From a checkpoint of a small transformer trained on Wikipedia.
Size: vocabulary 16384, 19.6M parameters.
Architecture: RMSNorm before each block, rotary positions, no biases in attention or MLP, untied embeddings.
Training: a variant of Adam for these matrices, 948M tokens, 7235 steps.
Each number is 500 + 50 x the weight over its row's rms, rounded and kept within 0 to 999. Layers, rows and columns count from 0. Numbers have three digits each. The size before them is the row's rms in percent of the matrix's.

# gate: layer 5 MLP gate, 704x256, rms 0.0708, rows 304-370, columns 0-63
# up: layer 5 MLP up, 704x256, rms 0.0658, rows 304-370, columns 0-63
# down: layer 5 MLP down (transposed), 704x256, rms 0.065, rows 304-369, columns 0-63
gate304 101:484493540590477510497452509529528601535427479495452544527537438514432547406445478576502488505430594537456479474513503455540515433507494489473476538703479546457434497447485500499516574575472492
up304 107:484438384491595532488636457525470478542613484510530517437504493487553562515506514543554473434512424457484491564450407503476499561445479520473504427429477478565541496502519431400454495471546491
down304 097:501456452587505536488418478526452541619500421516506386481509545548392543462363530511508451504479503525493501511412500490512486482443491486413581582582530577519517450322415529541531480582478513
gate305 095:444422485554541504604428436411565542570492558528438520508517563513547507510464452568475506505434411438506514487515630538541458478519500535587510504470599494492560474479422547535534477430519564
up305 099:504580457499449532529494507514506399461500458534434391470607451505504510470528511455563454420459538490413484431500533546465409566490511528464573509490503572476552504568486552435460523495513606
down305 096:483472503547538529471523509490501492457494627474544582432406498460453583490543487553541382561518507468540485520496498388540478541494441472489358558474574450517572493461516502519586520584454456
gate306 088:431493479508538549539584472482454480556495424471508435536529478517537519511527462512486521505543499552526476470435442459508550479441525499545531518534462510508561414486533495470452504435460506
up306 091:532437605586549543519609527499526580433380510497478491485642511487514539414475537564515533474516497557464445474532444443455589507494478508492425521516548539546509511554447443460431400460478473
down306 089:558500482439442462421408472521373566526557493537475480507448444507431547554455487554543482530486528502459468481493593490565455546443450556541488500479527433525524517469524492544573542541482485
gate307 099:493522546498464490544477540539507450535631565452485552548484461546513423407505458518492522478482531527470494464518549496520490437538439511467570577446423501572434459561530435490508550510454451
up307 097:510525461612525464542527490599417529603419496515475459473501556464477549539472519443470358480425431506525511501532597545485530472511546553456496502511537437532489409461496394527464451535445470
down307 101:553629594440545576489496535590622491463613501428530522536447511380438415551492481538481510534511565441487536430424483492574501497515491434534427493449456493481392588470586462474558514518412548
gate308 094:502498531523560650542494433445480613515506459457498540499524534483515450610407453509449541573498481547516495472504491397527465507516490541493528485501438564516463465524479459465499549540533487
up308 095:468500554537519495473505450559514497588468479506560468576488433538613519463389435534457478522458513536464470556553496531524551550452479508575603577503428555469480492552544458451503475492461444
down308 096:530503437505475622585457489469499522539545571435492495473492551478463451629532466524426630525554459457540457556456534573474461531569565560514455433479447581523587489489511474601442548536508559
gate309 098:456416493527449508505576488529529389513498468471423582514399536464557586499499525478588488520492507526463558443476500522502478533388479500409434460460532553461511489405475533516481519548521435
up309 095:553477538481427530622431520481582604411583455491511463550456478543517459518581443469488423498417412559460497473512560543489499553465507473566462358462528474545566489534522574570520469493484523
down309 101:602513685427434541460557495477521448557473581506491480475571388470510451458499465535471557511601457494495471407502509532473648441557495561486506448478449468522457508536482415549544439477490549
gate310 097:594576467486545535507497441512542538463498435475497538490455509415480606490605557525487425465508516513462493432538438485595475549513433401559546514416537598556490540564471525531496544621529508
up310 105:481493444474496359517625448502539498435519520559467552456551447444489527490622570600440546514424511418528515556518569522508463508504447526543497507446496517547559445481552563437529446421467494
down310 101:496510522488476463496483525555531513561460589522467428560626476557471429495488412488504530521431488493604479453451599538501444508537516539444461468584537492487414448476514526466473468479487519
gate311 093:420463506439533549511355483513512512552480512378501422557532477453588517446521454470461478517440479518477407507441541533542476488523451463501529477518466452567484478528572462573407419513463443
up311 095:606560486460531521446564587441556530538533529456506587443463483570472476564472471550529516499542496496603508508597564508509482527413532446456530484448508514518508559520507475488369482494556462
down311 092:436495448557547566525423484558500398554491469517488543501637485558603518501579528501525430504486493394488494493391506532498448438448446558542481528526504502479476545483585457620542449546470437
gate312 100:448476467528521586473505490501589476490578523481522468507459570525525533437450454564450403445443464570500513516361448425595412619520503499520463560584507509454523459523337532528477411558494455
up312 096:418575531538544494479476447457487471490513481525504480553458509514511546524543427428480545655489471510468534544469415588506547468596531542528574415541415534540513516487505457513501514478594402
down312 099:567424536582518456476495489562546467480528524451470566462625526520550508504525535494441490512517483517530481548524477501493433484527521484404521520578551501392633535502430485657570476496504551
gate313 108:536541548450438442476459546450529419468444497477442455525472557447541605523499524477553423488469526476497395486521562481509468524489526404457518507517497460523543462577503511587458486494488416
up313 099:517407463449473437494474574555474535492546559395483486527391482480481501506431500488556617409465430442511500440447500459479510548566357462460416438416414498467518481495467391440477572532559589
down313 097:488589515483516459475411474459477458495527474538499472572427561463469538507535508474592426536436482525483493538581498509468453571549532471496532512650616462500491477613567513552494420476438488
gate314 105:522507515493467492520494588601429430593512578409505510475554471514494518478522396454473436460515459512403457512440484552584526569451498510440486426381445533504437610453478521472488553565413504
up314 102:555550575470451507459555562575422450543556498543487483586558434511435496522430512513502531540448593481499529539559558533543461550545464482432527424499409429476546377517464492497569523500418562
down314 104:487534560482477569452469456494458577553496529527480448501502563583462478414547509532509493412458469704421539554525526554518461542525536503486511501423410468506391478516440509427466516466473581
gate315 093:498476500525467488492496519433400543458488430534436510496597456492483554606544583490499486477450499577619443495411473514516504477472435507493550494412560474469557607541411499481490537597424414
up315 099:567572416486602430519473516503504484490503502538465471424514521461599499457516560433495510445445553541442465499555545514534389468449512526475509498444511482481506598443447497478513484470592512
down315 099:439543512340492531367549439479481435564460464508547466615500477509554506558436573468484574488541453562654499439428443549517557553498480449470496485514558434414546472594431486485503552558524452
gate316 097:491562567485485627505462572427500437496549375518486629591447461485488483525452479490554541455521495495449436476441507526450419470491539474487524489403531452531498412443498527477531525532489435
up316 099:507464526459470489520481456498621389551527459546458507402440456451516496524429489537517529486510465468561499452515508501385494560554613494481488544538536510476547524533496535509544404476385462
down316 099:387517433513476499490401533429552467528553545507458483451638483456443601522531513557449476503486497482591487407492603558457468565466568508462559516523437520481487452509500570382462465488457520
gate317 104:498479552470486405516487541570471466501574503495464479563557528561608526447480470523556398520612475521451553591516427444504497527565521345435535534565523470638469457463534487495519553500529551
up317 101:526464539480502527541590377458448443501557474526433567451530538509444528359455462451424453447580525513496521503501491508404571453571576555490515518490522479547441498559587543468505473508531414
down317 103:507487548490433435454485510471555514562455574534542524452430507451492493518501472511419519549496528485502395571424572554534482465463469559498565522517447502517509498479403540532495533506489455
gate318 099:474432514562522553372530576444562517473473394490544461523454463475442561543493524533516583521449471498540509515575501484418514497578454467524492605454508466596468420519547497495432475475493539
up318 098:495493439424482513571473431542549533442470433531518497428512480434419551488518401531486434454464382572436424478499559504463431498441461541471561484419487438544506497580498548582557527506516452
down318 099:635512413387431489585550497452520482517544476478487528480440513522532527465558474469499457537494501481389503476478481429570555494487561516497515409477419522454482514547524429454527485530539541
gate319 096:477466528532515533404543526580413519550453501504526497437503360502557552499539436415495544471477480544591484489480440513474653512474453487485482563505488554436513506480479502466461585570515590
up319 098:494511469503506507538480527515526457529524438465429413585428510483523470637490522503551550442491444446415467519480542486508516497598506435518636472529424498448487462476511438509487543515480468
down319 101:490421442499565516431511577480445441581511520538468472432549472502550485556536498476609437400433484478524471508537494510472592486594419463583507589492489492449461527568434454489426523463479462
gate320 098:546519444532521474469468586518505510518504406444485499471465534506485530645490586409524476459567579431513510498442491440483502422523542512528487524589485488449475534494547570419479561569400568
up320 096:461522498526504614609545508556466450555520498440536501494507428506509543464517440571485481431562540465600548469425558519548483484515569479438484477518476512448540520549525471583505485451514517
down320 101:604500456414546517440485444496475526510499560491466508476338538568546522572567482466513562521451495514427457440584526510524565440471557443494561481552503523462495561468614546476476603561494557
gate321 099:527433607489466618432496505480415504472453548570430544526478498494548554400507419510529444494510535514552408485457468494486553439539427485439520427521529512440449441372395465550442557486555439
up321 108:505380429523418459538496500488511433566519504520543544491508503503402562413507495448497530422564547432467551460501434582566418438473456517471482509520506491420466460553442519500547552522343481
down321 107:489528574518456409547449437532469457509511482332524502437549457532393496440393455536439471595517432483494563455531441485529435449480486472454601473489567548488532486576493408584478558509375472
gate322 104:499604439477483460485504533499544428528448449516509510472525406508466516477426499459546505543512559473530501472548584450545596622503427453512469557552545608492495536462559488515518500573560536
up322 102:530593508480489508372424471471573477522525470507606435509443485541520499501447492496523533574511501462476440504488488546560516573554505445560486579513574526473558514448594483587601486479535472
down322 101:509472508515596494539504484595445461445528407479576434458546569485457424413439532560452488547430494478555483486441512515559491514439548562506489589506562443539545543419466482505558519496503518
gate323 098:534452568463438540547413532551506493500427475528551469524486499470542522464449467511564480471469526535501461456585540442600488500542467507503513534531540485447523399564516550548640519442486579
up323 094:438506547571407541498482493516483395479392472414507512524461475485546465500526431492511474535389452469520530445489436414552513501520393471521472501587498537525497543448522593569479506534516492
down323 090:464524493464593429435608550482452520512522518558453513498529510696527529534539523473550493460556526587507544510527527517492537485499584501549517395463475499490633449469513463422516536557521460
gate324 100:497420375539425520468479511506509505585598483501505475535497490524576503463469492521546468503464455472539448481537487458442471523457491497507501521432528542510502475549533480506580440532433544
up324 102:520606586521469404521473538538513549431548520621457454568480519446506447490491585384549516569483411581408533481529468623484598566580493555461497494529476483489548466481501480457409462499496381
down324 101:551531500512551545390428525521512512531479495465533525471391497443565546516561471581457479456473484441602538527550525426451547465479523572518493497454534496577477509527527518425477416500466494
gate325 098:450608564503479524501598530517397548538459518456492598521446395399369554474456492478582426474521528393433465467509557483491532551649456485439538547533479474489337461504521498555520571511470597
up325 105:570402415506480544603460499502492458592547531418558485383490472476508476363471583526576505471506494535579537619563412457522473493411524490448568498493478521520472528454577505352551541536497427
down325 103:533516464571511489591534524575515507595438480534519450477456460457427491362470457544396429566451520446556476470538423482481495436661429503411540415474489536499420535483477521389439593526500509
gate326 102:626418551542451518479429480440561552479545504522441574538516506514505479525501392509484470457573463550498500439462521592537500431468524502421402516504483579511494493475457570493495468565452440
up326 101:525489557487441493521516512538431489519465354514483573473516469540576528539516452494567421513525548504422486505483413500417489501579543484449436496539459562561508496524590590468482463533574441
down326 100:518556460466588581534457530554633500438489539454577584468509485453497493560637431440449461558470536582473524485417481545566454478588473493453524518550430526545523501523427610531472431598452468
gate327 097:566536542495486475411431503494415468495468552600409502530543509525585516501494535477575508534533497470551462536431449523523467540475514500475552449491409403427549550525555527523474494564595436
up327 099:474488501420512459488517507481389512534440509549537539524465510461520465463577443516462448435507545484515539470496398425414445450604460482618509585523498554503434456439556443396522560556443521
down327 097:559606500453546486533521505509396527477473452575521471491416436437506448549517530525561429506525578539472587489476463505475520441599437476545484503494493508535501513432561436447513604507426494
gate328 098:622478463531525550461539566597533431500499435630465493479381478483504602469453502496532474462558482491464517407528484489482531555510516422486522408540484547528459527522560525547500465573508548
up328 098:532440470484560504493571528556432462481576446507553471529452517527459460543536467499492495549476448440487515471535490443546483490440443356495553433512646546491508436498553591575444502464529445
down328 098:455458498486503482391581476478382399462433510499501489397414650589512529595532528476518510433478496496467488424537567534504504472406565457576521478521537555552502512444497603422442468452476431
gate329 110:478490435495588582462530475555465498523477488527409478555544417525502479473460547534517536406469434583505495507490531491499599514530558548521556467445493463499544545491501475418554557559590579
up329 101:520484591529563487384501501510494540586493481473489615489476434510420541491380569585533506425450500502494520474516508450457474540494506456534526622487505492365479564412553450509534458596535465
down329 088:558492540451555496477509474533505436446463471509464478448453465464503519537558509539478493557507448519476481514464448426436468487530526500548478520509489514472543470440502525554506521486566507
gate330 102:490500386447543605517500542489502571485496512519487526465487430425454519557399633473493480476520423439461447464522535559420482606394442431520506570488474550490465529422567450481498464503489517
up330 101:518477489392500411430504531477485429574526456529491479551559538496474529438377507528575527435481492556443497550450573494523597580496476554530480454477484489483506445471486532437433452457543435
down330 103:493503519663490517389470528536509520483502467504478466457453513423508535428464559434512505490464435577491475459472480414513576407507572518521494477496554576485569541378472484485510518507501574
gate331 104:483486480537552571469604531513483465498465510473509493491563472494474543439407462498573462473506538567488476456507449504472493580472508542512471546527508425562532370484392481437396528536514513
up331 096:485428512501525465481522526477526592495535440432480553566487476446452523584504592538449482476534423519619508530465408508483478393557401488504395421520402531542517612477537452498566449563466473
down331 103:532416561454531530450492435485423451483414521502516480448557568452562537503520490530438462535515503620493446616443487486478499481554463488511490468483481596471451488485532572534501510586593426
gate332 098:422396547461516524446483472545557510501493429548411519566445452473439461534440498552602582456444487476502562419531456604514530497517521517508496500556361506496437534526492434515511467552519475
up332 100:484549484541548583482488553485521497507529538556486441528434465497449539553519544612534623516575527477495504405497486436444556444525503554568523422559468540541467488464468446492472409508491517
down332 097:552503448529556441540418562466514494495508597531545449477463532452471510505463493581496619464457506469501520442482592505459529489522439493453520462459504570500519494489396431567525387489515491
gate333 104:511480603499442484440491621481419563580424445454461448421461427487493479614434495521509499560510432449576459542495479572454485639563478438506495557498428518502498454474554435546516511483539535
up333 103:507546517456626445470463524428562559515395472515426513535531520465542549473455509467484463484578578500456518489536575550498470502557336514506475543500530458448452498514511447556514443565488504
down333 102:542511568523547451550513512514492521558440473492530486488510436423550529487428510512478560466437508513491474488474542573612548499547422539467477518538504538562446389509536571580577440564485593
gate334 112:503451499489410545518413543517512472542542492408458482522490477382487516465515490447561436436477479553486538432449542418438485576517566424571484460576476486532483466511501513541494415541506530
up334 105:525498476596522476480516501518507518541526482564562512514486448476488505550462481519472409512516430509395463510446544547622445535512502529568472574581582522478498471449377550547503524503542458
down334 105:446534493551492552567418556464476511512501437460508467435558555353544461520564410421471430472469529551577542443523576493385425430453496538490479440610495490513412466506483511475481481564510482
gate335 097:518531508390553516496487528519574430541439513467475523519424461502443523490488448458502480494460487518557481454516540484399492542443536481488452606473439489452485455491425565506442421531493485
up335 100:469517480503510464464451566552427556436547389501551502441530509469521527467546497462407483500502511412555548471508533498516555552469475485468552536433624370470476558374623528530554570523503435
down335 103:573457529513503498506498454367467503572440479480416491526446493588468541502543474520586482549429438449540430421525537514428450484491564540454531527568460548584471390546521408596449484514513433
gate336 093:490511498457449528469529528484589585430555419490587532447486481445510491541465526535470514446536579472485461554639546563481481513485440541553466419431547510533475439538523474554554446562513465
up336 099:550474504501444512486529540560448406506507548541483449450548463489487453428460459490441563598449375465500542375413483471603421505486471554532580472528575520427565442471460481510494551538476498
down336 097:485444495484398443437569483510392510519541529401526469516444513533479564499494508524478515523434506499585499465353486448532445462446582476568584588499492475582467489435538515475519541485469514
gate337 102:477516476453549488514597642477486483593460460518428524541477470522416567487495532510459467508482526507529511482448536392517494540509462443512512510475553567495472584463591391505504469523419450
up337 104:553542484552520425489515567533584505498442506553482507436568530455457470635500450498516533596616467389491451525508457552522461469494419535493455508498512424498603467575541496477545471503452431
down337 110:471517597618450508423441530489555474539527581454526515493415524453488514492497552520615505521534614594543523544459493610564510499498573527587469515401527555492534462506503491448583551412519410
gate338 107:486478528484523524513495541573488507463512475481592550491534393526482530492473473490527539432494430512515546514480478435505592424524501526484490478463441522476510469511457482367574448618588500
up338 109:526546522511533522406511449463582470562459463512420518494471468467571518543527471545570476505607528513483480474549485578521483668489551417498515595557496517490503459503499488610486537522523578
down338 105:444482518502560477505487515568518510503470552540530505493500432540507502526511461485527554463515430520533515488466457467496606390576508530551474459454470511456535467522499500461529518573588553
gate339 093:510401523509445529540503457421441508546496492477484424513482531389542512577452501420469468519473488469504463444537417497523486503564491452475473468446439529456500495576459412515507541520562526
up339 097:543489540542557555500565459487430572620523575463514493582464565466478550544542502528596538469475450491523493449448534471496506488508504490475452439454513449450575465459528510584519478434513590
down339 098:563532532501428410544543482538493485502570469531412526410531510544568490567476427480551637495470499472464498544513480526439537532430456488517545535487496490505553512625524428470389395599465370
gate340 094:460592443527469489442573480472546520459517529405476435506546393478486519519492530582613530399489489453499553556519439508499472469503573486505475499428431449447551522560473526416415475502518498
up340 098:512548527450444468467459517440481535519454586605382621478485506533461500553562400476475464557451461394334490556550467499472547463457499480538468534563465521497525514543464570497517522465523521
down340 100:606434480438416486528328513494533498586491505503441595465556551507545460453536374416483434554509483403423511576500514501463459478499420470597485546462511607521579552496486523517557490513540501
gate341 104:527456513577448362408520486534552587633509487564505535479515485519491517501468376449546516460543459501543457545385434489453547582542414482437506561544516592454468525596393449480477528575466515
up341 098:452515492507503532478433464443463436524470507496490478517503535413505500477503476495531557513431509413512577522552481424538409459571470486545463469470547474470543520512475548532554552418464525
down341 103:478548434473478511513505534536493394346457536406485425574562542538448436526475482467523534493579513391464472459534523511559458424519558419498627488569507451534532515567536500494497557520476562
gate342 110:440447570505484539487508518532434550548529524564479556459529458451528494447480513528509521579589465469533566446414500464414481631529537492459534577572535522497441568541416450495527561582402558
up342 103:471519467499541502498441549476516464465488622557478577529539507461518556459488522489511548534497427537397521467577519402469435488498506508421453548540380410533516518498503545506513451477481548
down342 106:480480412350532538433527446498527480604449511386534453455507572524420442571514438500483489470487586498531338497544459458526509488467545413542507574469493542478490513351438503429472507479499481
gate343 119:576474537516545501504566562570494533464468443468459517502408547454545616518537526529571469478518442614516491468440590493568473546479543420452528554476465534561543496463492594501450452528442462
up343 120:492425564406469513508464472441493587587544498434460415517506531508512568518469490545468453532524533590530432471375551545484398522498481517448527572463488505565512411490497472459496430482444538
down343 107:418471498502511456531498455489475468544515504460475480561588555515494535452495481477480498540463509508515510382408548502476452539448495478500511525469463482556475372487483490480528452479508502
gate344 093:487356460492474494446565466480488565513545567497491374561615543469466466495448562500521514526477582528546490472462581502496464475540549485498492497504486517438497449552466378497432537417470492
up344 096:498533494492557475563491463578381417546542538527402537428518493443480470540444480597484497570489494540533535505485483535545547477566495591552512499416497464568511551421438478488667522502416554
down344 097:487499509445491452530495532485583447491465458545507512489379494441444597490548534524491493499579425499454566531539537529516503531481475553439599598531508534579532546531525570471516476578570507
gate345 098:514518482464462428559556481552532513419434470383555512498466490528515582504528505526545544423518432507554577551491531483546468572437595496579452549619461424446477439476576590468533576574586440
up345 101:567474440446510537555466510590523477565520472501499472423493410550513551461477523470468617447489462549543566482508552457374552464506539479589539440486446510509642531536447467527576499429456501
down345 102:519523514471578491334525427500483515534531552457600507524555553509393481526436551509513480488453587464506482538442526504554529437535500462400453485458527489461553558444488469486512460551435567
gate346 095:459408500481467547474525525473495601485376558537540531489424523510486567496463552413548539488508557462499404494499525512506511493420637446493410488528473473506485383507527488514506456587465442
up346 095:446572483457440435426479517480521537441490394557546408547496471513500473625548519546529556448505632440555488534492544527512538428459528451516471545466516516492562501559502528519405417540457473
down346 095:590510516496571418450459488596502507503578431501449562415422491518558433483506479485654566422379394526477536537430563557578509502513464473500456507477532555514507549583484392528534490547521550
gate347 100:577435500406551553443549550525546490431565501502501525495508566543508535606475566512516511467505386564590612514458472488552531481451495439491513546394495548489506474553503545479543499508524620
up347 099:542500472495429559466453494422560535513504444493481486328495542507464458441418448402473516448534490512522552518544552452444496484465543492526487547523426511560476423556506447491526616512489495
down347 102:387585513508574523506457468455427460511497506449540423508463460479417517527532469547482554632474548495484459533492455518348437584481563516432471464514558499586568474412350464477499460551527449
gate348 107:522561499558499477526552521503492392522447566504470506551537494479534564520533518516628493463650482514500504525428404478474605477507512526413580401448459441527572495522524489543454437509525462
up348 106:411470386462560441459547434560531615477525429428537560490457496530487496512507447468523466474515501495540465576480386458454506472511443498508418568492505460489497536544454508537545593498522538
down348 106:446543464461535387423570415548451509493504508495510495409505491506449551562482524595557464518514495458518531467425411420419499484540443462420452521556405426474546511499579444449600479541440555
gate349 100:507470505515499550452577494583498522551446509484520543533539528480546536507541469521526504499446517658553483529442458417548524469535710504456508422487448493455447493488428494441471518485505505
up349 101:512456481576427511510503602456476613507578519494520485556481576502515504511559516537516484553557451458512494556560445524545538473512472488439455537548544448420516383492490512476566468476351397
down349 099:457495455591481472429461471363590660466578529608533531500449539489463581471477474527508408579488465425564502383500594432455423508444571552555547506512542503483494461476502357528470508476521482
gate350 094:510573531431554509476444499459461527405552514499447561449441494444583554465479508388556498435526542438482536566447552485460531508451555489435606462422489480469546383525515501483544482512565526
up350 100:476530440445508437540466475462550517569480397435470528492506566534512522460513541515542505509499493565430467500490509541485530524555455580523511566521520521564484461484459450453444476472504462
down350 101:521467431555540580539404490537585420513550507423588507546536512530607432518471603510555590461473557477507456593502477493591548483501591429554440469584527493568427478566447498585382520556369476
gate351 097:538510495475441476470519562528483457523507500450488541446526421488421517558529438445512523469597405558547476431476480413482473516436516428547551509447518551509427576482442527461533525482478556
up351 095:488526502559493455497560473421607452556506430466505449590467488530503500455506570540501557469533507567479504525529537482512536579509451547563497465527503519451450493556501438483506521517499450
down351 099:535573521376582513486501555507486536461444462476528512477543517490457498500434418463586531463472462430475507516457397443412476466508513525548598526508405447540513472423378604488505515549538471
gate352 109:527553406496466496512468522539514493588480497498457505480463449584521483545423495498544499495577464401548600486507432549576544488433546465374532523477421465488460438460605454509511510525526478
up352 106:509485505595529406497550543595473470518538518564589505454500523501457446570489529498461518522497467389508450463411444662523449526525440510445503544485487486511489464562481381519453535501472472
down352 108:405438485542551527509524525487438496447520470585480459425473541515538471534597539499507571493465511523505418468477507524505512538507457570600528532527600553525528461492422507521413538518465550
gate353 095:576548551497512507469574435587533583511553539385437511514448486514490562406522516461452525410534529562483420500449504487545512545494499495579503499504472498537479524512487510447552517562572439
up353 093:464535419486411623493530512420497435611436504507480474488507487442466549534439557559573504500565434532510521497504392575518478536576485578511493453558465523487528467461457437480468584529526587
down353 093:585504445513477608505511401373530522583507510423506538562457455433454558447450543500507591537524486509438531576517426573495507534485533506482555437481374517508518471556406546559394489559469504
gate354 094:461477443530537459470479481407528484498542548560547545426477421513545587510435466445536504450465460506481477576500532490539503467538418546447547527418504440517582443508486445403499550475455554
up354 098:538441457524519501518557568449551472497462510424523479520580482521456525473569571433488532437493441561467549561551465602593476503497509596442533555430541494423482530520512525458507488460453472
down354 099:517555482485506525423468560534454504431509500441489533524559489468571503441487515470551524500546532394456576638541479489585483485486445484436534464504513487463470524492497459510553561483449523
gate355 095:490546445438473450477381490464492432614449500505515570571537533544499579494384497421526549543538536465481480509578491420534338470429550545553572533546419500467499537460552479589484489535505476
up355 095:462514485433480545563458450407542523548447530575402546409576585524482441487500414489403530514564571462469480497461440451555510513479424607500508483507517533487581512502503436464503529452506483
down355 096:578464562538455607485502465493478494467495553496520450398488594549487443494592431567431586605515490500504531477538469563483598506507515559478475481501495527542532518563532544436486545474476523
gate356 128:630501501569508478544443434510506535420499506547435500532662546517496480503531544508492567464516567569549389474505505344494531504433480519490460496521529553486658485446475569513522544447587457
up356 108:661591496554427487565378435527446562420469463521413543514591560435489524539553476512433504414505566594628364513559482401465547480432551487490490522579476550474585588496478594485489547495534451
down356 090:379433489415538512429556605523502454571525566488520511488333412459490481498470507478503466586529476408446612506441510622501471499588484472482547539496483501480383446515517441458445454485450538
gate357 109:445478547530511422493503425423436508609522455535501467553462517456509551499512407499511551423439457473547510501449511396434477462517529438397557442423509545487485458477516463413536517487544566
up357 106:437548478503492563507452481432566476560549442577469458555496421474459521473509530456537454451462476567613447474543533544498397544463410512431580400425528548549480480475441546444527506501422498
down357 101:417547516523501571422577485553499506451513535491573484516508495475471541565575502459507541482541456446508558483529535524480491581499533422414433439441553505485399463529490401517485538501479533
gate358 104:546490483489595485572538452535425545564550529466382460456502489484519525436537560526527479479464384439551491539367374452458497578466477434501561548471403535619473481554409411496559500507458555
up358 101:479470585504501548441416504472483534472453449624517580470530493597459487524413475537475437493554480516555443514412597535472544455581415469534536464532579407540517543526448401535497605538562490
down358 102:523412554546565422532489451445441504452550514483502373433493454448501581449505483461475577477608526497538477400449413440391528539520522507425548584474406435570501512468475611453480542445461478
gate359 101:513397556472448489494537569484476505515376445368500416456532426510507483514490520533593416500531507448403454497490468483595573503514449461475548589508569513438398537467459469476496485528493486
up359 098:507467467586511457550509438556500547454511497516489541535542581546506506580465449498500478583406608551503509518570516523553468421484568417548391502503541490413505495494417502460517444583495538
down359 103:573574559559446420480633475527501546467517496502451516454489499444496458574451557560499396598541547486482560543487497487496464567441497433449398540565472499468559540509568565548456510440491440
gate360 103:476481431559458505502532476560479498451498533503516561520477399574472512471507538576460602571498579503468579421460581564520527515546480451444476547519434584461520502575521537504499571491566539
up360 106:463575537523538539519469439438501465555637440412502560507426529548463507596453470467448513535497479538535511522467515501356461539465445449482593557493518547585483502455454526527508471526446488
down360 100:472415596460513504411453475589514468479473507550533407585508438423575501495572499526537593459463502452437527502557505499559509453506517494528448464431565479444448531524504494478525524495468580
gate361 095:466541431579541451492556572528425508465409448457320565573477513440462529535457535471510478570522498541507511426513500500419546513478394490497583547426555560425470599556558482586435515534475566
up361 097:502396433520491442488513564485517476448560509529455456533467587526571600485574502529530471503437533510450459428477506392638579476599464441490552493479493411407507493486422463513538540510554525
down361 095:445395424588562420489516482446411501400435503455510427531565470526502566539495538539603529576484532502455562422535416450466554447479487473541503574477485507379601523507598484492544526543518497
gate362 104:553582532566478416467538509598410520537507507453496585430505484503458517556452480450562553534539462525483488538394434527481501483535544527418467460479481454486417607447524542486494580554629456
up362 098:450505435596521460464623533477498537666535460383471444475487491511498552471558524462615531494428495544478503533491456459561513492561465516494489446494433490483571481526532576463535535468583409
down362 101:556456530533499417465497566477508507477503486411493517404533538476388574506516520573554591622485508570480458613450446467542528483459582510476536469645485453564437507616453447441468539427594367
gate363 097:394530530576544616447518498497421581493589493410478524563489513356468544516519414501498433430487555468458460528522464592516506548540453489479521490583525472506523528473494552573453560569529558
up363 100:558388558482429509403449417577549464525448447522511438457471473549543450494473423433440469548513532461513456506579526389489479460512499503551484536544444568553508488556537528534511553468444458
down363 097:510488509526449525552465476443576515558539483423436524512435577491511439523426490432510402544458471434553492483619483477549528547472556488519457529523430502544473520531606471465512501520502418
gate364 095:454453490531522500506552525577471576562541471518472566493461333418463545553381473499512485527519480413600493490494487538500457574472628529447506469488452511565515440507477434538543536521531544
up364 096:539536438452464447476459560455488413445584543514486661541487577528497536509503533492588438457571615525479491497493517503421479395480497539520585520448490520494471536485545532481501555556491505
down364 100:494457571547543489437497496520468503559507561554508530534384448488490551556465501476581407419408446653570522408507480489418444547448538524595566481503508459481495554574456471579468525541469524
gate365 103:493575453554413508448430433554523463481486499534379626455539466494463493466436447450576542489515532459546495506533412454594378531543464509489522486395477495446437483489420551479505500502457468
up365 096:574495439515532573487537523586425468416526463567551547562491600518376505482513459498489516401560563495543495485399566561448486486480477495460488498546455515415475405489514455499497498514555515
down365 101:430493499446449487544404453563500460501451491547420534468566496465457459478479528471515572576543574507457505450544426553523530540505408545546550453402521508487505482543504484506556561545411371
gate366 111:520474540549513464424521416492510441539513441483443520549462562509510556499423487573541491473465526544418487480518486509436453574493551449407528511564467467587586414525548511508464460525594503
up366 107:486472527519492577552524517497444436542446513525467484527574515398524452553563482528482498523501521465453511481435490526483557445393504521481529463466482470546566390528413441557590541489457462
down366 099:534435444572497535515473475443460530455506539535397422533540530472512579541560497451522518533545501513476486527433400486465576487396564481419499551403480490538599419444475419480561456504469564
gate367 103:591440442468459492519531541520530431484527415454418482483495436557583559514529492542560470582470476472566460399548416508618449454497408500463514523563486534506481483524497587525402560525500469
up367 099:481524508574461480445552467491576528493550553535544518514381488459421474507504429553417496529542445502485498553486459530506526561596581371450501538491526521474466444534451458519553568556540532
down367 100:515517556489580478501465493475606428426578487551498518482497485520615547512553431517491541587477523487423505487631484530524589431567527530536475466590497479410473521371584483596530460561544486
gate368 102:508611500500418531497437553662514474542395503482486518503469452487511488437471492441497542563454576524435600493545487495574527495524571552622486576500453626439477506570555466544546462508517435
up368 101:539592504524535479513537488537523521517519436532455509484445507485419507458480568509497450473533492528516454501531482481529529630501502431508480356439511450424564496557440369385513520546527450
down368 096:549479494511438579477419513545544467459500516464525490501490552487548432490456448513516463503466452498431523448502514418500492455534484479583485570504438579460461479518481478489540484516497384
gate369 096:493513486439477561422490473399591575514578428480380506497549554429426535625371549454532475485521520506414503441488565427478425547406486521445517493444529535552457561537590514507426414510532515
up369 097:520664510461559503472447440499565556508546509462513470512407470628463449553573451504551476506440594518585484552496525480483464452516574525502446542476517435453568546399526525441530539475479541
down369 099:473537617419443546516512529467440520519510428501455487605466417489499452436559496511466530574489549414560528517461561470533489465517464466451500541533406495574531479509538485364554524533539517
gate370 092:589483467634531525395519462503564478565504492568467564434565500465461456540445476406537502458554626452546455469487468551525526565552435516468598498553623452496502462459531477505542536498513495
up370 098:480522476411450518483497429507552517478410511466616417432500469503500487509486604602531539444515513430465551522499504450495439408478557507512558471485460468537437457499399526426531515550517470